python train.py --num_hidden_layers=10 --hidden_size=576 --num_attention_heads=9 --num_key_value_heads=9 --head_dim=64 --intermediate_size=2304 --vocab_size=31295 --hidden_act="gelu" --norm="layernorm" --norm_place="pre" --norm_eps=1e-06 --positions="alibi" --qk_norm=false --attn_scale=0.125 --bias="all" --tie_word_embeddings=true --parallel_block=false --init="uniform" --init_std_qkv=0.0336 --init_std_o=0.0336 --init_std_up=0.0336 --init_std_down=0.0 --optimizer="adamw" --learning_rate=0.000526 --beta1=0.9 --beta2=0.98 --weight_decay=0.21 --lr_head=0.00468 --max_grad_norm=2.0 --warmup_steps=277 --schedule="cos" --final_lr_fraction=0.03 --batch_tokens=[65536, 131072, 196608] --max_seq_len=384 --doc_mask=true --train_tokens=1429000000 --max_steps=10907 --dataset="wikipedia_en"
Each number is 128 + 24 x the weight over its row's rms, rounded and kept within 0 to 255. Layers, rows and columns count from 0. Numbers have three digits each. The size before them is the row's rms in percent of the matrix's.

# down: layer 2 MLP down (transposed), 2304x576, rms 0.0292, rows 1246-1329, columns 288-319
# up: layer 2 MLP up, 2304x576, rms 0.0347, rows 1247-1330, columns 288-319
down1246 111:137154104108166089165109165095126152139119165106141154131121128088126095144099143103106072131133
up1247 103:139144068135150101134128103130101122115154112131122179145105118173111121175153142126151119147134
down1247 106:078156151170140130138153142172132147154169111154081181111096117123155152168140135131122135091146
up1248 099:159173129129144127163112155112119138131126124086127135169135102114140148130155138130125177098123
down1248 101:150136148168109145136118135158128126147111130132124111121107061115117116124123156102154132139156
up1249 138:133195108107144163169145083104119113125099105148102176131128140201100160126122117133077149088114
down1249 118:164162101105129144154110119091125115127134148128134142126142255169126113126130127131124117127119
up1250 106:123149141117104132113179133143114145161132136121122118137097070159166102144153126150102150134117
down1250 105:112119152112135141108116120137106122117132088127123102171088082142117052138133153151136123157108
up1251 082:121152120116130148124127112140130095147153122134172083158151126135139135126141108136171115130141
down1251 083:155103127089125111136100169120117124111135113136098173103137120147145077126127131084089141119134
up1252 099:139112084144157141113094130114124117119157161110162133120110146122123107179127127116141165120118
down1252 096:119106116091152153146073098094138123120113163155135096101141203133116161129126131117122119089088
up1253 103:116178116141144136108137111161110137143150142149122145166122090170128120114164128095141098128110
down1253 101:085154140105126150086142138185161109114139125072139108096138086112116109139083114109105151180100
up1254 105:119167119142127097121121137129148118140129144118155181151146078122151123140148117112102145138110
down1254 107:125159155088113082137140092112148104159108108165105127097096138128150161094103160088142086152123
up1255 102:143193074097134144095124135087145117121118107147139167138149105155149134106152118143119126128141
down1255 099:150122129121117134097119138104164122142110111159125101100142255145116164125117092165138124100101
up1256 091:158172087116157155111117114165120136115134099133139156152170066113135094140107142118142131127100
down1256 101:132102154121094123132142115166126138158114121131123135119113116142158166117148148120125130127136
up1257 094:066168088114112101171133124163117104132162175078138124144111127159109133137103125164112110116124
down1257 103:130136130138124143096115144111143153114155126104116118081090122115143100118134077117126095088110
up1258 101:151154109136108139141095101159141101130126127144109161108166095130156112175136156173115167104112
down1258 104:162077114123115111126118112124126070143127145139145100112118122133080138163136125141120109135108
up1259 100:107138097117108154097072113125128102113121105099156168141144094138138163117119136134116105142110
down1259 095:132144185114150116148100112133120145133109123116145114137116125133151150078155126100109111162104
up1260 105:127103165169155122128109105121140132136140105153151149165161078142113109142090128117102119100149
down1260 103:100144160172128047147143136153150163121149153145138132123123095122098160104128123134144179137126
up1261 084:164136178133145138166109116126109149185066076142126140164141120113126098110121139104162143141102
down1261 093:156133149116114107108133121134140108121103117119161147139095009099113151128151153164126153102141
up1262 103:164161121157128151151133109133147147099105125143125142148103142153180119152144127092132116137165
down1262 105:091142118137146124090129140092121112095166098115135103163169076132110132132114114083126117132090
up1263 095:138125102144108136115172140079073135152125126126103155128097139134071097165087094142075124115140
down1263 092:094119154105132158138110132118090148171100126142131156132125149129143183153136110097113143135092
up1264 098:131130082113145120148099113109146110113166153119153120151115140142124165169159109109116147119135
down1264 102:107128105086148132132095148084145132160128127120117094126083150096139153089118140133135096112091
up1265 102:158128123134101115177165102157126084125128119096104105107114111106125182105142075148161105116141
down1265 105:146105147158108120137100169108158133115124151139074105113160132145109107105146139140125144157119
up1266 100:113112131145165088161154110132130107122161077124137137154140130152167080094106091118097119164154
down1266 097:116119141148156123143149110146138126141146096126090110130150117143139109093103128095074119126129
up1267 097:121132138133126126120132131110115087154130111109162170133145149142090182143161138100136130135085
down1267 095:098076122147141099129161161142146154149112147171153176152112150120149126109161102207146058094112
up1268 101:149110104099059090140179152082124105150142082094124114130094134160139150125162167095112090119121
down1268 105:126119136122132091092114151114111136154100111128113127164097087096131099155131150114092142129118
up1269 100:136112144144145183145110126124114136189126144147136175135133124129138134130153138126154150109159
down1269 103:180124123133132117122157106137112130116138154132135099118152150143147132134142143104068140113135
up1270 114:120127110162147141137135114163146160087139140107113149142140140114125126124114114149114109123144
down1270 122:103127144157125099156129125110131114119130145123115129126132121101085178122140109110108130159123
up1271 095:162110068152069167110106100144104152113156133189140120136124107153142084159107141111123135123157
down1271 090:123173116094118135185129127094167158162135131103117124123117142114158126111159087101149108173130
up1272 107:118131116138149132126164138100119141161144100124151137145165102133128143132177171125109157104134
down1272 116:148097142100104130152132130105102129129148086133097130160105084162140132065095116120125150152094
up1273 092:132136140134147095113162129119110134118151123131144142176115142152123116131083136158124110126120
down1273 094:118136107137100088107114144095132112090127149114123120125147213129085107118119135168104109111180
up1274 097:123126099136123115133120125133117143152127128130109141133108148136143111161153130116108120101106
down1274 096:086143195146145170112141159102112117088080156088133124134146065079070170103119131130177136121086
up1275 101:170116138165143122135125089114161096167104130136137143122154122139144122137143114134122144161133
down1275 107:102124142135170155133108136131113080103134148133154150159111098121075114099137116094110124129101
up1276 107:161140094136098148137153120145126072098114110112156142148138128155150131101128138092119141095106
down1276 121:143123114134116129108155117100107135124131186137117130117119148111127097130131154075109123121167
up1277 097:138139128114104114114082095111154147123136172086171159161121131150133140136151118132164175130111
down1277 101:121122138132097150152150154144142154091177116124151109155104153096139103125121098139110153125110
up1278 098:152155122150121068120133161124117145148126088108144100132152132106145102111138177072164123119134
down1278 095:138110149074104122124144139104127098075147135133163124150141104127130118127110175155170117103121
up1279 089:163137125131139155173140107099107092130097115122095123186133111108092123128094137157136126176119
down1279 090:128102118105146114113043112151110129120101102112122149088097127112130138144159108091137167116113
up1280 092:145133116106089144148171095169127145119158140122137117185131137134105167156146158127119135113173
down1280 097:107162114189119161125108117167119100123137155141116159112147155133098100096104092123075163113147
up1281 097:113122115107141155098126139192109090169149129130153165092096110143128121162143166106105132143098
down1281 090:110142134113085144138122150159128103145113125142106123089130066181146105116152143134074146103184
up1282 110:147128117123179111120108116103124143148124128138158124135130150201109126158095095092121098120096
down1282 121:157119147147150127124119112129109146117170081114155109155156183123127077136114091141111092157151
up1283 111:161135141152157166153111075127120119159159109081143156113150135145139119136140134148149156095134
down1283 109:133106116099153078133118138117129078189147140137157146123113127110098141103175106149114085111084
up1284 104:101157166140100115109104097154119126162071101158143128117120110127136128170122085107122105122114
down1284 097:177120121132124136074097100131140124170155157121150135094146088121112109107124137115137119126131
up1285 103:155161170133096122168147135100132101168140110103171143116107141135067145147141111096095136094154
down1285 107:159125133140137165127148145102161158139122102151090106112100130165122105082122114069147132120143
up1286 095:118121101094160100120129115131115117162148140145131158138092122102160113156094145106136160141135
down1286 093:129123107146181143139122129108081158095154138151133121102128116108126121158160120134132122128118
up1287 100:134114135135130153101127156093117125147151119130113164101126114128153145146142140143135133094140
down1287 099:125120161130141129114080143162117126162134131117153109119159067101162139123129143108101143132174
up1288 110:121174149155103148158150108170095159108111179108122146132155085126097118125148139132081167076119
down1288 122:166144116173102166108165111180123111139146109109120168113121106128143158181131134123087121083150
up1289 092:102132123115096120126149082106104134116122125102112125173144144101121100148107107110121126121105
down1289 086:123177075142160145123113114118111091130130101126143121168159127179146098136161128120118117104153
up1290 098:140117141157136182177101120161104152150108146125154121145129110120116114126123151133136172149158
down1290 092:116180081129124166160109126124117140174150108160155127100096100119154124108102135083113129130157
up1291 103:179165159127127118156129111092149128160157113068157143145109123102152108135115099149144117118143
down1291 103:142116128132132108144132139134121148117127104115159101119148111116097104133169180116145134123125
up1292 098:139137165117129155157131132100093153189100122116102172183110095125132125079096104122137105128105
down1292 098:135135193113146146116122124164173158096151115133132092141088106081101118136135119167119143116177
up1293 108:149177171101171173157164079111131172147150134114098119123118133172135122150138096148073112085142
down1293 101:137153137133129139139120164156159081123115121138112132127133255142112141129153133156119115107113
up1294 102:138124154150168121111114128126098117136157185127178091140132110098147116139167164139152155121128
down1294 106:085126161123152141129144167143079156123131118123113138115160094146157122128112115125124140101110
up1295 100:120126097157165115164168102117112133139090166121136133134076129108117128115162132089109139129117
down1295 097:106117118143105143104147134148129107121104102133124147176175255125112121097107093093137122130111
up1296 090:172172144144137187130134130089133167146151078135151146138124117152130106140108108131118099127125
down1296 091:072119146053175083113174083175143150181109113097108130138098113123122148175140174145123125124107
up1297 098:120149118134096094156133161144124097132147110100186162129148109153187103133120125113110166133136
down1297 097:152089096093145122156147130155114117106105080147110127168079120109143157132152129136149140104138
up1298 101:196190132160062131162128126134081135152132091147102140149135103132161068134147086130201145113158
down1298 120:150112130140133119173088086136088099166126123157080166088083091112147093127143134144146145138099
up1299 100:134119158139169165173159086103120125173108127109112181133138095176099122160116129120159176142101
down1299 096:151160169106147094090117143113080160119087085139111140139149118138114141127129142119131129109141
up1300 099:117106141147123135095120127131108105125123131137139118157072102155143121182147151127129118097168
down1300 099:106097103124157144129165133108077123138126162078138103148088148113127093139183148108120144132200
up1301 109:142153103150116161130130106106139127111102082111147119130132120127099149156119191100138098123146
down1301 118:131135203162109163107121154138115125136102128136118119131072119115112093160153173089177110128175
up1302 092:105131100158115119100174138124108093113130123094149088154135156139158153125161136132135167155151
down1302 095:111133115107119141096099117114114109145102095123143112132173111113142138141106105112135110137123
up1303 105:147139112117131124148141080167087105118092119170130131141153097201140169133127145137128103104125
down1303 105:102108152145125164115148151107157100104115125135123087093148173135112103145114119147141094143125
up1304 093:188146120145123123120103076117105105129121136118117108100103128142118129146100088164131133105125
down1304 093:159140114097085094109116153142129143105134135110113108098145063157144132124191155090157144105083
up1305 089:134130122124077105152141081124121130150129115115162156217105156141147135104108106120093114124099
down1305 092:111116127131111151112116164075126165157079142108156133122143081096094201132134126132128096158114
up1306 095:140152114123133130100168153202110140131112129125134157133136130152132095123121108093151163123131
down1306 093:061119151123125124139117094129121120146128085161129125152162131118100162107123126140116137145122
up1307 100:145171153117138150123144102131113094144152120120129116158103119137130121134123123118150157083136
down1307 098:133121136120149141146145159125132125151110110158109115062125067125116118122167134142117125145128
up1308 109:155181137129101107134124084147122135120121152107117131148123125171121148121120142094126089146156
down1308 109:130157151135141161161093109141134169127145125124173148125155255161153135128124115094139133146121
up1309 096:150166101114155167157146112089142090132103079110159131119158136152125157129122114082114118160144
down1309 094:136149124127119131099127118129123171161164102142164148167084055121154099102133122129130127136134
up1310 099:136153124099118118117167126102092137142134138110099159155104127129118134143125096114133110079157
down1310 105:142104092111136130146143144118151155139117128124107131150116113115142130131141156129110158122165
up1311 087:117118121103099093132083137145149139126111136129118116109063122116122140116135109119136135089168
down1311 092:138143187168124147165146113132125169121125125133140121115094151134077110175142136124118117162114
up1312 101:145109094101136128097151148122100109082132128091146114177092124128186118132090120131187109113123
down1312 091:150159155132116126129123092126152148092111116152118123144141098138140151123093134110154110147120
up1313 106:114133151145067145117117123071076162114130120124106148160149108149174160153124148129110136101147
down1313 096:105152120143136091122128127093139123103139124138140120138103122113132131143161108097090098142173
up1314 097:140167170182111153166083088137137123128115162095110110141155136176113140121144090121123140118121
down1314 099:111130082130140108136154098157120149174085124090144130115161175151127124107123099101154165157135
up1315 101:105119150152139114159179107140090080130136150105135111136175124103155115153125152107133125135135
down1315 098:103101144136138113098109153109153144121124118137137143139153110157145144165145142098142123093096
up1316 101:096171111152149154141125120119062124134118120107162147143143116105154093142141138089149121143089
down1316 100:126136130163112109154120109140145138096128161142139118152161070116178126118149090094147150158088
up1317 101:140102177096151126121131138100105121129163124119114117145143143104110113096172088123142084130125
down1317 105:115096162096145134095138141172128131114181144102111101140082075201152154099138092156090157124102
up1318 104:136147189129113157159118149115141139129139134144165153143117117168126129134103135064138144150099
down1318 114:094164173140195108103129156156118168066108130126161141112165067133124146142097165067155136126100
up1319 097:117163115122090117144115104120138084122156161096107121121128136163196124142098151115154091087150
down1319 107:107159105125142119140113099126179136144105121164116131141164105095135114116175145083170167105152
up1320 101:141114134097145158127153133124076149115120069103121130120134139130109148195110116109167106101140
down1320 096:138148151139134103115072130147182089144104126162126153137120123140146112101103131111134120086102
up1321 096:158142144129097128142109152171117133086146129116141140130075093135157134114158111123112200145128
down1321 085:173142119166161162156131135077142125113144150151117132107140184096113142135109165142127145155153
up1322 094:122140139165101114153158097154137110137160157109130123135102107110092137101098118111143109154143
down1322 093:152154139073138126107110125126125113153132158126152101150121180097144092082127072123112163141156
up1323 099:109125086104137116101145138138151146101141107114133147153134123131123087128125199155107107094142
down1323 095:135099141129120144110146118158136147111099116125116139130121086116117122145124130144132156127138
up1324 104:169162089137098092106129151153096109123151098146148122163065113127149132161131131134167123110125
down1324 102:157154123115123135127104127096111128131097142094118115113092123122095137145097122141123174134129
up1325 102:132114141160127115118130081153118168129109125119122118176119144126122149164145140133127082109132
down1325 099:156076126130160158071126127145139162160136113128096119125108116163140075129133159144092126166159
up1326 101:123145114132135121100136147116130120177099078121164135154093128145161087111129110129161137126130
down1326 101:146137138143132150171140178126127123127141100118126153120122098170113123156170120111150110156159
up1327 097:140207124156145119137149136092139111134142112112168164131165138115136109152106129118107138130095
down1327 097:078126137117125146134147142159133144134097190142135138148156125116126124154111138083131090100105
up1328 111:111144112136087114125147169107118171142103113066135155126099082144122166105128156139161186120110
down1328 112:122128120101113160108102082156179124099099140147149120121097139160114134124100151120102129127121
up1329 099:115135080094144119148123134152111149177099118148115144149106111126148140121106115081090124107140
down1329 101:134098154111160121115153149100116122109155108149087134148198104141175072120103133141181103124139
up1330 100:140144111145131138134144112073098143101092109128105154175133095142140132143120149121117110132130